Weights of a small GPT-style language model, trained from scratch on English Wikipedia.
Training: a variant of Muon for these matrices, 5639 steps.
Each number is 128 + 32 x the weight over its row's rms, rounded and kept within 0 to 255. Layers, rows and columns count from 0. Numbers have three digits each. The size before them is the row's rms in percent of the matrix's.

# layer 2 MLP down (transposed), 768x192, rms 0.0526, rows 30-66, columns 0-191
096:133153150137119083145193120093143157177062113152125073133117171179129134150150138137087154103106136082143066104085146096187183128136182143192107161101075102175150152155095178110101097181114109157173093056125139176106110152102159094097126119129066119161093096140083146090096124029137172137105152187119102136128069122125130121132033130109208136111138116136116107153186117123076160098158134086078104124189145121124129128152126094129130151123113156112134134166173146141173127124096170113133052134053117119089153121145092148122117124152128123139153152145179091144124104162112161123
093:128187133104096083148156102159118195147147143099083151104106109125110148139131177089134084167141099096077095108148139020129106078169108167123112141106131116175072108127112077170157136126117147127155141175189085161118212132119101155110122093124155156179122123166124111119104169076180127088155148163137154116105088154141156158146108172102112111168081162097136094104105122167156122165124106166090092087131116160182139128126177115152128117181115148125126101146124129145142150161130162127078065111097101104093171124090091166094116130147135029174148210157091122123098091201116088095
098:043124134154137089142120167071098124128123101141116147118111121155221102147100060095124123079178148146136092121163154149129150111143150093155139138135126118137123107115134118196108137127178150092148168179198081155109157126108093140166133072105139129142125116110222092186136101140099115161151107110124096079153119197161112134047186142070109191107133124099175109157126170112178087097064117108109162137114153126151093137154177118162121159104088130110141095086111152066116126127152119160111138134164138118138078121114101187126040128105105122162151116151150149122055112141184111072
097:088074095134107135085146127109086090048095156153151113133123137172128130131101104152136113101095084035126111165098129097134127179146136158097132140152132104122081142143082109131145115218105164136157094155166120019142102166089172192167094166098136125089150194148168146138146183077153143127185132107117132094121123162135149116112188104186137138132160043130168108161124150108109106191100137172104114172076138115139142196131163137154093101126092139128193086129082155085138084133099136138141136187130117147143095161165163139101138118120062119091104124089125149115126109173115136106
115:191089077096123165135153121130102136177106119111093065105160089155104109101147188115090075129105118153134181133157094102117159150097098186122105109131180135152118079085118046187167164148116147140123098091125163093146156135161155120168156114187105180183149085141132039179108174132096090075141121130128111142147131158136149087141115116093091107059146075105093162142111103079183177142141146143149121128137146120178087159204179111135145120162146064164081101114173121148127104122098155083058098168111138121094136185150176123174114107138110129078122130161140126098115140129117162139
103:135107138176059095177128136164163124150169142126126128098150122108146184185118171192222134084146192136129078151121106114144163106155118126160125124093113099144123114111090089128121140168136150128199134156144108129089170125130123105094106169093159138120174155087101106100112094121137174079062098154081129118166107134132199123149110159115108116097144157130087140046121120055084155098078119161135166207071138102127170132149102177075152170155141099128064113147165121167070143168135101115088111145136152117077106124094191136160139158090152086113108092126185090147132117092096111123
093:131099149115107128108119118093196103131100160094140194147173195105094135179094089124129137132142101136144136173148115118137106105070054086120117185185121158078173161142132132055098109123156063110165137110145124124125143153107113160056147136134131149162186144083144118112127177092146118103103089096077090140106108181104164121154143142125083110135142082133120102104189136130159137031075063133145081176120104164124192127134117159110124123163110171150134089141103166132121095140180140141096167168142164088092160070144123072171134144112119150142147098203096167194149127174129113147
115:117106067122109148118105172141062154146149092090133036131118105075101149138147088117122139074136160150182102096148106091089089140110098100085094095102140067164160157119062143142228126162081199127090164119178135107197119132135144133132141153102129182131195182160085162116115148130145107203131139103075158149153122184140144143132109160118136100165121216153161152112111140083116163158098129094169099122134175075167152126148126070125124045154176108129125176137123109143110153116126094136097096154131103109129095113144147134109086108121137165145113122142089154098111148125158084182
095:166125153110158107118133148168138166078077106128113107110181133192125111120153145116107182112134089061149159104110151102095123120095121088111065139115119161118120126088158114197126210139119124083117109121171106154135127128179196133109132141150137119135192132083149113116125092104039071102100147082110112120099104192093120117076114129134186125080123233158143127121104144155146078193211113124118156107091140126096146085186100125150139162151140161139099120183182121089147057171117170099109103171167157089103147132103128120135101172108123135183112122159103154152135098114084158103
106:157107116119123116107130092141153067062134151175079098151110073142149137113114124110054114111134142125206144133132154169082093068166112146100133180128061098101143142126094154160138132092156155091117140146092178127174070186144098140121112182128115120096151115146099096118133149141168167116137096116097080152152126126159088142217096231115180153097129122146151125112102128140081146114170161123144078122149152083063126131078118153145103131142160086043083151178110145110109159173104096170077171116113183129145109199128103119137198121144107172134158124116138139087115157151163151110
094:120125121137087177099180145133101098155157125109102129127124219097123113125162093137148099091088179037165115118094140113137138115115139185150102130151136198098067137174119120100151124140132164093126133160136141105151136126163131111049096123097108094115094124114069091114124156136141095169121045083104113126069139145092137187102170184109159175107088098122084113147126139141109110140138141164167154150111130222091193234165157086122065106111166155131133121137083115165113104168105150076159155140114187092165155124097155160117132162098153134087085129142121158167132125112150089110
101:130121117181129112126142102157138132096089167127147114150068109132060063150058066103156181132131174170135168109119113092132139114196194113101157117136188170137122164156109080146107142179203114146100185173070091141133154130170100090119130113114099135081138146225113120140106095058153137174130145139080099148167091093134161165133124173139149144137111137165143109088120106137111168101169126109083073122172111119057147131118103106088113072150099149122152098127131113104142066134118116152137176090110134229152074134158131176128147186109089122124113133141125105139107088124098142095
102:159115133177080095144082122094102182222110146095108104126139106152159097135130081138133133090164163173172088166070162124152124151130144096136065085172123098217133151072147139108127185137137173117146139107086171095112166174083102115086111073159122110088145072143078100174071174120136122110154150127096158106139136131071109147122142138090104134111106147138123173113105098191149173113140161160090178156084109172121156194112146104130188123125142138124133098107119180135093074112091137127169177158050110116138190101123082124085161117123125145097143095124143080104133175117153087140
110:107181131140132229148171086105103149157121140147120175152176171181095150141179077155110146143108078139148144166103105131146139165079160087124138141122112147139168150117125102166106137116115105131124075111149093115207167102168095115143165083187069128128129095144067178148108149143076127122098078145126149139136178111176167163134073111116095151099164057123129103133117088098107160114134097121126130128138133126025112087110110119129114171176137078118139111105148129059089176090187118090182133092157152161173144085077133137122153124082134126181145142130198119124095076157092152104
113:105156103089130131159130168133113167156085138092107126119107150108100120090090119136128081127138183139116104167129161118188116112069087129141128143169155159113149099155101085061071139124131199104133079163177125094162162141144163050185146098155130120127157207115164150118114152067120158097132117133113124133107119089147146115103229095090099126129131084172133119184185158131112170119187096116138186071156134181167169151138153075104137157116101131192148115106087144141122090100055117081104103119107121146100110197153080078146121092201070132134148126149146112099113157106109128126
101:189117104057089139099115109140174102085139138151093129119126124108132069201144153116167126017136118138138146111073120157089147123216090082176158138100161111120163138110126075176142108111127141120138130125174145125168121072178150125139081131120148088180130177116178132142186097108111125132128140081056127140124188150109164182152105126145048133144128079170096146139171110097170157119138182102185057061142160095113148169092133182120149102133103183114143118114131135142164100143122086100151115059121126125160089107129109129148122127107076173124139082125149147103111138128099156166
097:132087154110148042176075133125114054096110098138117158123163182133138043146108150146168174110162147153131078069135108070146108150146098159147131098055139123119116158075125178152188114150167100162152127176079123124108104125138125147105111129133168128107123060126157159123105113127121142161108136216106108160130158133172149114097117173102104114150141101184171170124148152115154138158135079153119042131114107102125079090109105069115195182105116153101106093147213147163113132141164126130133137141137110121111178138151144149145082201170105126138076084112145123063126127145140140074
103:126183150104118140114114101147128142142125098133118088124182130192101100145092211124164089126073154222115035084088149145124142101178165130094087114141173088143149118117168109105093074120154149155120151144159098123172166151119139136149125136158152109080087180163132131117114109076143136144132098119123095073169089102132176124134134085106059180183081215151100107142099150124098106122120137120131146162074129097139140094124084116161114155112137135088070122165139085180134097120209145137131151112129108086082127122107136096104139079171198184133110135085153179199117128124152114127
099:115111123175150150180165114126098126099115116117116119135150148136099126139131101106119141135120097115212084128067119146166121136110096085153067111145125149152162062189120082092104124114102174103168156129190087133157169127156108091074125075122172134184101105077136147166110170119091113061120141121126145099157105133145100128116171124148105069069115171213172112099109140133051128137174089098116121109229168141104163127135132101197138144147123122215109060107132116184124147159156109105190123171111129116137138109141065117195096122106131144107138144177142146122094109120112161087
096:122085062172150104112138073112141109204110136191143152083102118142089110103164145144133115166151144095175151164140125093095130162117085225130157122154193144134108113093146127142162124101159118095127096142070132045146137102110147158141125118141102136124164189045097126163137164162069139118143095114116104088101155163117163040152080063108146113133164104165108117135187144127137126052127183118131147161182110160114141178145136114168104121148195076098109103133151137122164077125162083110092125199120134145098126161114064129079110104162123129107178138086139122162119115132115115152
103:105116107124123151143088135115144142138148062105057117140116098164150049155113106174085123092110130157072085232146160128133116116084115177145120115148110109105137126094139149120123176076118202102205150182086130094128141160098128115145145151111127094132154114147141118130146145103118134098129149103120154085117121112166100086165159126114168138150172147190084155149180019155145119161121087167137152116133111147146139117091126157106158138182133080081165116088121140170135161118124109159082099161057108109080070104068158191086081198094153113083119133126160129169125160143143171106
108:133075092126068121110134144168125100118197104130109137110107143130074181132097099087099119126106178176177142154132108081101099158134065108059144122110127174137127139126096084159182113157051146139144103153157125100154136101109110071148158182156131153137193119111157106150117069118142098125142085122140114167171063147132146119112152172194178132124113149132137148074092117147165149181146084147107093151172116165145130113104188135139102120181142116122188146162116133132147170093089071104120142121064193149121124039175113102141137096072065177095100130144085157153150081104152155148
096:094163147140100164144191099094152092175102146170108131059122097123172184177083066106118119132189138216129139096161107068173128126128109134142121139111049051124088189177128153094091112125138098105150181132157194100150160113110127081136107122148137136145108146159079097132168108094102148204096148148112138116141136110139090174111157070115147112070145118131088131122114137102150105115152108111053174128096169175112094160124114098082122108061172150098087146157128084086138154138136134210121138096157112191142130071132145108113171140120116145162144132154116138123187109173145118137
098:153143085112157093122164152169155144166160096139100144133120098159125140116093168147087121119104127169119212129107102174094069103129092124178182156166109182147146149101119141120180093163152093069146132081159119200083102094170159099105085139098087111094092148084102190117103152112126110089101114146116118179135116144169153132149157107160188101092154109124119127168118127143122105094143142178174180126097125097145126156122095060088132107152155113126099068045076138148146111138180087153111117080200063144150138093153082171128081142074135109195114153144112163187095145094127149127
096:122101140068126100146168139182175152090091166104091137103118113121129127101117128098074123166117175091078137195178101147123114139104180180102107110216131107104169121134141104139167154141196097122086092153085127126131170115119074116191116083104126126140076127090140128132188106149140099143120128118159085126174142077117144095106141134140112144141096127088158115152119162162110069090130092074194081106093122066184109147123121163145094125103109113128172134176146177193193165141110094146126132095099111144123073097125146120133084165110102187202189088092109191131156152162115164135
101:150091099156155152124120064132118069159089052140119117089156074151145132140113153199111164147192147119109102131105115140153078184130108149108161186140170125158112121106148140118161103192095113211147162077106083155107154120121116085172167076149190143157108093161137204133137167134115106101057169114165094140140126027100121171163096138136187083130132149185135114091121208111097114105161162148121131087097143132120128136098110120141102150093112166181109132089083091104130086120135091123152123089110157171105098183112119127075168116086143130110108140142119123164172127175112112138
103:102177129058174149102099124132134118116134132105082113132104109126111133120106180107104154140109141150085143135120191162200115122172103107114093140152116124138127120162163120111127062201175132156024106079186113134120171140124148166135137152163128176059130152128165130180114095150085109118159121128115125107108099153120101082100083173165092096088104179110127200124123146127131168126135152127111113114116130209107134175141091155154080159073153175072101154130190137185054171118088137130124147186132134077106130096141111133133137123135075057124161095127109115137185179079082131159
107:174119140086113101126193163159122098141148117156074089138072174141192147056095108119084119129145122086152123174163126084148067111100075094131181170108170190102174085132092143189152122111116123145110148142141064106146124150164126121143113149143136135191152131130145069135149103117134133103155096106172128153137084152098157124101115152028145119113160088132110105133203144125121099133120126170113113045129102113098130133166144111119106191185122121138175101059090066145134141072190124139186147139140064171113125103104100116110164122226153155142147142143120121101110103139125137132
099:121118112119127078169159188133180109133195127172124080174081148210108048085151104111096067134157163139132149092123117087109162129094138120106143171101142096147124141183155127133144135119152161141104104172181140126157136170069137107174143093112144096128123116138193163135160157084118099141116076036167062122154124100096128130144070131124071114121136122092113192143145074147147137136120129131138188083096106138089120165111147106102096173148146127041153159148176180179128107162139181141140102124128090118115089124169133114145084112151151083159109119072115070130076109145145183116
100:133147145102090163149085114180072095126142163062134138148112170099103147114108152092156118169166050121147159132118112114095109146118145171104130088127211074138137157132142107085126117180070145150076124092126151149134137140095103122128162145160123138128172062122148130046144144119140130102131113166152125042100123094140169114097173099189121160130108154123184095122140142147133153143126191107121099088131141137167099111068096085094152087124102096096066139119145154100157097137117149136186178093091139122105102114108137096180167143131086165163054196201123118157134185126143175200
096:170128118136087106145157118150147128128115157163104131156195118147118081133137159151103104166106214124166099083132177208135109170130143166160084143116088103118080128132168144165102089150140141076158098135118059156136199114101171137141130138139100106033161101113114121111178088154100141119100159146132154099160122123136091131127137123087184114059131099118114201147081140150113111109116151108199141205088130115130119131112112142132077079072137123061124060160125097130150135146093140157170132041126132155118113160083156153162101123125130189177129122189073091088160102135143138099
100:128104093121128087183154113101116147175128148132114135106124146156147075170139159144105186092141086170133118111117157103128106158137170077120084098095147080112122136115139187130142211115123098141100115159081152114121110132110135134155140154086115107175168063110118129154156148110165074130146079172108157140133133163168096090068200103150131150210131123131109093188189114184192091083100073184138099094172092130075099135134124172096137179154122134090105103133126128048099121138126096144114065136108135119098171148201135138115176110120128127057099122155154122160120196154116074091
097:120122117098099093111098174123086177097135137144132129120145089138145146156123106176141200073142120103132100120137176126094151138162111148160081171116111108157120185101155132107136123166082171176132116075125128135100088147147129143153042096128085164129130104180191172076128074087088191127107179077066091164088096116186111044122186165103116132130162117155160124076119154084130142133123185138167052136049110093111131111180124167130143154161134152092101185155163140124161125152118097170154114111123163141116185110137167124147145114152086096070096099079126144114174102158119119117
104:190110085175161122092096096109163204172111145207111102079061149095088135087135148129119126114108179089085114167089139109126100179153121088132152117164118181148123128148132152087133106166194102131132162102127136106038128164101185137149082121125131168124175184066121177099093179128140163121101106130183077094102132143076184130139103129152143135119139150106141144127163088137123166113141161150104110094120150115158104073093064107159145112111120185164096085145138153162137129106048123164123125133134149112061127143126140124098160133115060125118162182140067123187079117143116175125
107:112136175104143148193108109091086166105085086116148126130136136112139178136147139141086060167149105152144154069128084124150135108057097121092120165170172126126083130155108104131088113066170160167071161141107122091110210151086080141139119122124090229147139183141136114123115145091010156068133136117150178163145172136155102157121135132100137187200143111073164147123150149128163081107126171119138091127126138176139087113133139119131124117147158091094082186177151189147105117162157112102101113125138077158099174084106120158102114132111102141112115094120155119180108093107127145128
099:165139118093112146168131127091053128096201158143150089102040148139080118138082121099090171108147112114098151137105161142104055178128138134149120147108146128196109134180142166172088125202116077107142090116107130131136151155149145074113178178154126137082104141145115155149166151106161082162149119102145161087113162083134148154122105078102188067111105176085181134149111119216086151141119172120099132165110119094142144069104090171075159131124215077091139123114134088128130080121139127112144155132102158134150104104107125117135121142184161149129120121064172083130168171108125109080
097:088136078139094140073140113124073123132113078172155090105107115114092143153090153111153152143140150146114111116125138177169150128120130167176134107149121178133101167204081145146094108115102140137135124181113133105150139142190086121115136025084098096109163086106134149162060093083211097146189098109165118142110104105133144185054143111116175149112149119140126088151139097156142144091124118079169194067200149096160183137132146141180084144087114109132124127115116091155132089129167076121116128112138154150143063138157097078150141160121141114148131208049146160132111184135148112115
# layer 2 MLP up, 768x192, rms 0.122, rows 31-66, columns 0-191
090:129156131163167168139120145095148066148118125151140051114147135152150107132133120175063114097088119135152131134109123168144160124128140138148148081136124165053144088114136161145169165123151107125090107103130141123121065173143117103162117138144138154125116154064128112114091124176073153203147136064157081112150134104143116076161121108175133113077168098124108160143158158070065132093122154093156108190115123143082162108159139100127135167117184092133134174173153163149139097080161086148146117092119119115130026082140160095174183168109114203108136100122141052164164163060190123125
096:165137124081162179152134063217120132124128155134133130137145140116065127107127218102152162179080100113084143130079141117129145124106094127085112115125124119112105161134144175132159122126127116162143071088074130075141080117121160109091139160183141118143093110137070168050127106134178100099131126154131118194114113085082152088200109041170126111154149140141157143144159134125082179124165117095092130072155108121084117125102097138086100112117174153103126133158153103210133102142129134077157109132122138135101126154156157093163201113149122155085096091097126101100202169100082179151
093:142145192112138123170104130122118117155131110154125144102122118076122074132115178144132157135148147090132118087168135146127158063120111119173133069129080101066145131096161158142118105071144140145130172132083108235142128106202179094122189091114101144123108114106064108171166083144132112086095096159126141175082156043102081147127113155127123120104111198077135101061199165109140098102164136091140172114171158110138111136122106168077113105157143084128077169113141132155108190146127134095152110139105146077135120039119122077120176083132147093131123129145113123100117120056109103105
111:143100161041057122130146147176189156130105196117164116166147115214123132145126145079119113142103116157140122124150111091089032156114155124131139126117184162157128146209171103167126142130155088188052119142168156127131175130136111132150110164139090088160102090105174076157144209096108049120105117142147107116161129124131125174084121155128106129098132080123129165148125117075124125142119058096162101153152123091103117154117067098153158160141089117139152101102105121078170102093093169115109071111203146145123139133120108151154109172105135152147147120114137128124125071096061098147
101:140173101093181121095139145102115133101119125180162133173093116131089068095108100091059128161086078132084175073150146113152099169132116094102144153130121150115152129115109130157129135100144137084093093088157132140129119117176134143130152127145066132139139099153131132133138150164104100179153173124151115112097141118140053187092141099158127166137099136171160153174129141169154075122150181098098067053085114120173134119100120103160086074117167174137212129114045119089164123088120181136148131113082101144177168134139091142104085066187118204185122178134102131102116136152194136102
096:140128064171097173139170103154069148117158083150143064169156091123145105110117174107157120069092160072090085093138121126140155177149174123115153089108090083173070135108108163166128110120101172083086144138119148166091144107144105106178090157138150134107069093140109134149127106160064089175117145146149108125127145054135118092110135142137168117139171172123117165138106126143079120208144142100129167106092174183135118156136164126155171170103188083128136143105146119135171156104146178103183150135134162173086109168106136185101101099116145078106068098025147121128133079122094146112
102:086116203121123092141106116185120115136076159107121149121118174144095131097150107164145153071127109116123116150090139111070129155146143050119143111128170141113130133179089112075126089130146078109216144141116104097042137152084057075105187123131102133133085153146195169146121131137063188118121171085121113195145157151073137156123119140117152131139167100105158135141170138195167099152086137103096123135124129155112110205144164193101106146120138118162109155136150155133147157099118173141086188118120147104087152122172089070117104160127153144102113150096048169152152105100112139071
102:113101120113129147141082185108119109174140140077113084072097109091069143154111113116121113174160153210098164138120112134129133134171127159094152094161145136115148106152094140065143055117178119200168198092115099156115123108069100120141078144146133139105057106127108124117121141204145159170133129138102143151187165065176159135121151148104055110164146125068106118082172116133110173064077143147127107133124135069117126163117138139147107084111132122132099146128117106189105160099109152118096130108112158150157049110170095090130121055094130166072134171082138148063126138174131134159
105:108164147118129132149112148133103143195122095068153197093139190120104127123154158174198103180129094144085124154127091119184169169113146131139120081113200169127132140158187094119104138150142109155148122114150068121091180114079170104145157084116096157159089134116159141116109105159089122143118151149139184107081109119107183147075132049140082081151127115121141146147128123141146100151087126131114182171112113140170101135156155134079153093114099166212206159099138083131152116079125140104190086112153071137123173081135119154132108143084131096079125123154109137181187099095086102189
093:168133094153153130123131110135142124072078145142183139111148092148083121169168176132109145156231090182134102112088138187134119161121119090088117124139129089151117137129125165159101152100147146180094133130146130162118093173114155138208086147160131149126129085152159112151091128164141149066115145166146139164188126062171156099145137100156114092130174166150111074088140127144163122094094189090169105186146145053184103070079136177135129116137131159166175132106178155132121161118125103182128105155152124139116109151145166106120138061108065071158117067082148090074176147129137146096
099:134173140112090121077157109194130133107145148114188165099130115154170111136107074111101182097146147158205128057126130128148117190106133155126091146142113170130115050115154096127140108162120136154104121113114154139107191115096104149118102119127128115149181127130126119146154161195119147116105110110141143096101128147117151118136142173173097092109108121073054052160090106123118114140115083087132117106105131107135166152151098152145143140119128163173163121085120230062115095135131094064126175173192125105148091080058110063102099068145167113195094134104112076163119081110168105165
106:120152131125159136088156172134169094081105133138141110168129156068101189125178159126116126137142121116093138085152088158077066094124101120075160139079177131131145132149102091123131065145141102140105086118178128154132125123143170111159053133123152169150139129082167181068150131135103136142070085114149104160136133112150135141135101120159149087110159124168144079101133113105129074124099136105188044129148151054099135041135093190122099138114130148137190146143134100101099157118140153114129070145222170167101140178114194120209080178131153175141116146109092150103138078126117144106
102:112130165117121181160183110122082135143123153158115120158162149176080144167125095151134144130113065115133092157067088148201115159122121149176115148103135146117122120108133100113127137147155135150121107075107127120186191137074075115230177121125051126174084141131134145114132122117082135096083142090152113159092128110155188178145119084105105098112138141077140138131124143124118192145129089129124143078096100115135131102180141141086138150185183133099093085115154167122153119070120181108165155074149151139172148111118118101145105085112172155188174092076178152139155087062130214100
111:119109122133159175107112176122089138173139114137200127160146083150116173165163118157127164077131091104163119090148098159137089136107088113112162156119126142070127134118117097155100124118134185144139094209118106150095165106169141060217120085114107144160153168149139127149111190099122098133076155075108081150089150117122134126130123103194051096089091138106152091099085123126155137139096089153092097079146110155165101140106066178140130156154099062150100100130147144130170159182105158110117122156121144098101132202102174033117157173125142096165108118162115081123091156084133166169
097:092147158199171080142151181134124139130087133101148113155105073164135147051125169144118127176114151096101157117141144120141095153093159085134082134145069125101181109141082135078145143149148160161136103099069149116127111160111040150064206099126095143084096102171110184121123129109146108115103125137154110176144110139081070070090116166127187121082107149124150152134157137163062115129123124150071139106112152177117111137139163118149116073110166074149066158188136138130084147090154121138110144181064156144148137123136163100113159138224157121140192167110139119165163157109150146111
103:153130153183087164095167142201107171150097177106178109138103140119111133117131149119111146125074120138149145135161114150097122148143154083136174151205107120108162109141114095121038103098124123112125097098126105096115112126103096087138135111110094165124126170130084114150171135096133117072158095024133150136178131146132123084129142084152144137102126173065126068149173104142094082118156157132160173169128143132146143162138185143130073136157193151129110193147029156080170133120159163128134121099138136127157054092106132141082202088111113131126191172167081141161141116106161119183
102:137105111169072128142121145107081137072141105138113100138090084129104152106128050137125201081160126068145145156101128172095141122144155127153150122148137155079130132145148159098147161149166163072118095076091134123116106145069077121148127073074103093146126138126111162166169087154124164106090171157066114219125156127134104116133077173162181129099187144071177125094144174149144161119206122146128136072146085121110096154120169136157183109146145096175154172152133174088155194110117160100137080192130101141173099096165136179154121098099080135127111077152105112129108140167128115092
100:219132127128119084062106136155123165131153155052192089112100113086149154094129111161130165124139170146105148124148122115100159129101129135112226154128121114135108189098086176205125162108157053139106123168068143107152105119121111146207143149165056115078137154187117139080097082100148097185076128133144126179126128111101169139096078114081159152114127154098130159139110125122179115147093170131177168136105126150143111142103124196118090131143117105116101127113128136082080139098063156133130163090117083180105057133143164106111152108118102150175083125135111106131154151124174121173
102:158132193115072110147149117194122099069140122025149112140091182098155159172134162101128131111104178154061072109119149159154137108128176087132118146109078140156126160164124158083101132150120200144126130140164128216118168159133108131104091152116105123148157097162174115097119118095189124137094180121102142163141136075189130171099159173172152151184093115084129125121076148129091168140149097098088137093129149088134145048113126147120113200079119128121128147120108120105088175074099169093155153138156139069105135057148147138148110134106119109084083140117118104075159087143130107114
098:144113101184098175130172148075116189157085138174185143155119177146127209133139111110143108165139093084164087115168078100108113115168149064122136135131139088176080133164097079090097160130163099160103080086147080115109118079181144102177117140183121117100123104113133127117111179127141089132121131138122087089109165147071136127079084091141049115105113126089194162118103154131097107133104090098069072154084185086131104094178138106150090138143102150177114118193137119130121117115089155082098153160145177158148156122223141099105118128113121158181131116177091121131103123134145145136
104:071164157120108186184097170116119115175090077180141136108135089137097116029069137168169182061141111114158151116125161117116155132148127080178129165102103143099121129115040171135104123153137161159174118109108166107148115142120098150168166059136119159122087100120157132118174135146132184098108101077096140156133107136099140124162181146101143105118078127112191120141121185141129126159102096098116126118138151146123149141069153157140110104101184117134048129120174118112216152118100152155144113154142171117162178130171103129103132176128102134164129126163055182186155125132162160064
096:132114147130154127126100146137089120097167125143136124160139187125033092121191153167124120137065121065107083138118163195070138158109161107092103125092188182143159090084145121198179131155137115146104062136127060141091101149120163161125138142115095109095132107089137139100104180154157069082131143105162100126120170091130186115155143137128116122181119096131171145115136125120088142132042115158138138119123043100126144125120133176143124148170118134158173102100107182158111101130143132058190101176084146053129078184147101113121110097154143061125138147110148144098090141090141160117
102:053136163125064201152095115062111111108099171136158101093134141083123093122118077125146162099183130080120059105174170129145158149102167098117086111056125053084088105141114127112086186101146127180132112146088153038145134154110105132157143126176182123163167107181155073174153122124146134185162142117110116104097171143122133131131100134127093118156124143131110071095140150136139133131101099052076084126142112128139125131096143175137141144141128132134161190180188101139150115105085145102120094168129174108120090115127149087116196121141168144089131110083107073061129134165146132096
105:153181131159192178134101141102121098163130114133141072088226135128122127109152109138148111096123062147133147088081153141137129113128105137117114117054136119135119135143115113145108096133077165139154130104168116142148067132165166153132124189123106140084160152150121106115031067081108152110115129106146185139078092137187141150101115116093135103084147156124084124141133164118181181183119135173072144175117105170075153083101164084105116127147149100126102082084127049073111081147133144100098150163158217135127195151131138143118200137129103140077097172136133108158122149087142132092
097:074175141093154090078103129146174123143143162111134124132112134104075163145163129140152118108054128176190102124143054076086114149144122185134080103128185193125096092162135105136154087128171097114088099098170175106079144117106098145169126185107145097066152118140157087097128178153123117075113169121102102084107116135093160135162129147125124127175130095119148190134096127121130176161120112163117143106150115129164110080177155154165152081104176139159192124116125130142133000100135102142145166120176115122146145149146033111122072088128147136085101120150136132179139159089134136153
088:101174158121088159127181162194151091145131116110146140159164169086138176092112155037141148193166131192121100089170118150131134145126133122140148163124136122189146093143095105151133156094195138162024131132148157160133183111141147100128078195181107134104125122113123075120118119207090074124107147110143101140099153112131120083113152133206105116129117173149059170126115153061123123115112141148117108196122124141109102140100124153125128175125139193117175100116179106101089141098158134095087137152132161073146122169127059112106129114120169084159117110134151101183112165128165073135
101:095114146186140165137080074096111140102071112134209169146171103108055099170142172161163117112174157165108110077126097170108174162118125120119070077144109111131096128137128112082104122092153123089147107105118174147099112117121127137145154140086098134103092083097096173109117139174101147122092174142050148074119182086149090174116106102209138137113089168154192133146065128136157141096139137117120156175118108168165140092121091124123154088087121148126091140139190183091098131171129122137078146143140182078136159130159127127173074095046133108103137127090134134180129195116153131140
100:163173148128150140116103063148099172122106072079096188069131068085107138157146144106149129133165087115063133136099161132152085144161166115190098136139177125073167126086114131073121122157115146095175156133127093105130135071156146128081156146159122159165152139123058089146099082124152161120155161171072134131076111135165127140150136085146207149120085123151110110159152138105127096120104112136120072152081143134195177120126108140177136076112157159140116081070123099104127140041135097145100154135091138160142197169099129134092132088066148176087140123173139200144131138107135070121
095:134138060160148159123167134117139136119100113162136125141118132111119153126149109162135130108138193187120121144183109116123131086190122097185112122124137172132151070126179140116135089128197187128097082129141094105085080141118158131110102129083106118093136164112082074158146095147130107148157140091126120200187131113114107151161113153126127092131165069109109174128081077090104110093119085167106158112103136134121121126171194171144084122111118109128182145125106148172130185120135136098079094168156107138148147155124103148035141066132149088101222096062150119057111087087177073066
100:093145159083180151079081148129085096155153113111139168112063202122147160121118121178170157117157064160109146189104080084064173075118096104092174119122180137117158162131078098087148174114157103140077133149088166142119083148156032155117159113102176122213109122112136111126088139154154151147130124103154116147113174097129160114129139166114087150201134174124144087119165092126138106106177071166074121097148146087120123119137141112110153143204160165128128193113112145123095159156195130121097131159116100123112136098161103101123117129092147089096146145073180157124084133142107141111
097:087140132100179118070093140158095118071073108146132135151119092105129162105109143084155112125124116101087128142148059127138143157162072151128152134107115123132122187143092085105116056164108135128136171094201078163152135170144155131098117115110093111086078176130134167126081134120098202123138149063174096092149127128097118146161101127121087111059130142154081177096114154124069145174109123080116117180081151171170185146183141134130152107112151105198137098153183135208152079139154163123188123168145111138159108115097098136154070157181098140143133131120076136062127103091151169142
102:139093049150142150145144098153124078145150159144142124107106125084057079109134140080096117188110133129170157135103058123153111115141157131122138136140155172113164106117073127160144145114181055140113147123121124171173215162096089146085194175147123103116184147162063099148124123150126111142164118124117165096155089130067160213175135134148162130114118133136106118162123111151113104124144079099157175086202072153100120205076137082173132096082128061139111080113074122109098128099104117086113106140133095092164111114142120130126130113177179141113121168178103095143084121158167157134
100:129105157114096159165161153154093024070151095080143138177184157162158106117168139106117151132123083141110123113148113112129157129105163129173135157077157037125146121116101098162139150100075180111130076124108138152219131097164094097142180158098102105146076078174149079141091105121082091101139139114076152153140113138150128077113126096116150115135121142164138084119117178137095116123115115103165190180130135118103144157213188147102102155142181100097110133089114076069140125137214132119154159107102132147167160120104097134154083119147170106125091088190157103115149116097138088148
100:136127077153095125046137181146157098154152153154085115143131124130112077121110127110159199093073177102109124150159188128115084118217176127183109124085106139102142107093166148117171158140083108092196083100129142091144073134168202107130147109111139048136122116122151169110134115173225124172127137132106083091116091104076147116152109128135077088074109112168098111146144125132099151136155095141150139111142098061126157170130118107132123136151133159151166051098100039116144124106121140152161147132138152088155104146115152085155167143167121104120180175150095147070156123137116108103
099:130094139143154137100116144160160132194102121092117180129193128130166092143188180148166090148117152135127121121175113114112198075163105141102094101125123161080122087084143101085171119087196106121110167161155064121133108122112142217147069133087121131108150132107108145115111141148130175087093123168085135148123110111050140105087135135119093155155171075153139111135198136090222115102152060177141145110153145136149109187153144130167064105129042142161158128174121185131124145169102135111134064124127120146105114080128141108092141121106117125123134095169082147078077095112110150156
094:164152169101121114145111134134182145114153148068103169108138139171174118090169134121092116175125105132127123095138141050076152140147143092090126129102131096143113100108194086104154120119168152114104118108163143159145110115088177142141126214165143153115122156122106136098154172124072147087076131109091184090106111115120119049200126099161067113137116163140143150123135162108080121163135126152129082190088114159098113097124116130097159113124151151139161166156137162097154131187118181088170132125147112119162160082159172191100092090167084134067136064214067094084115060095132137152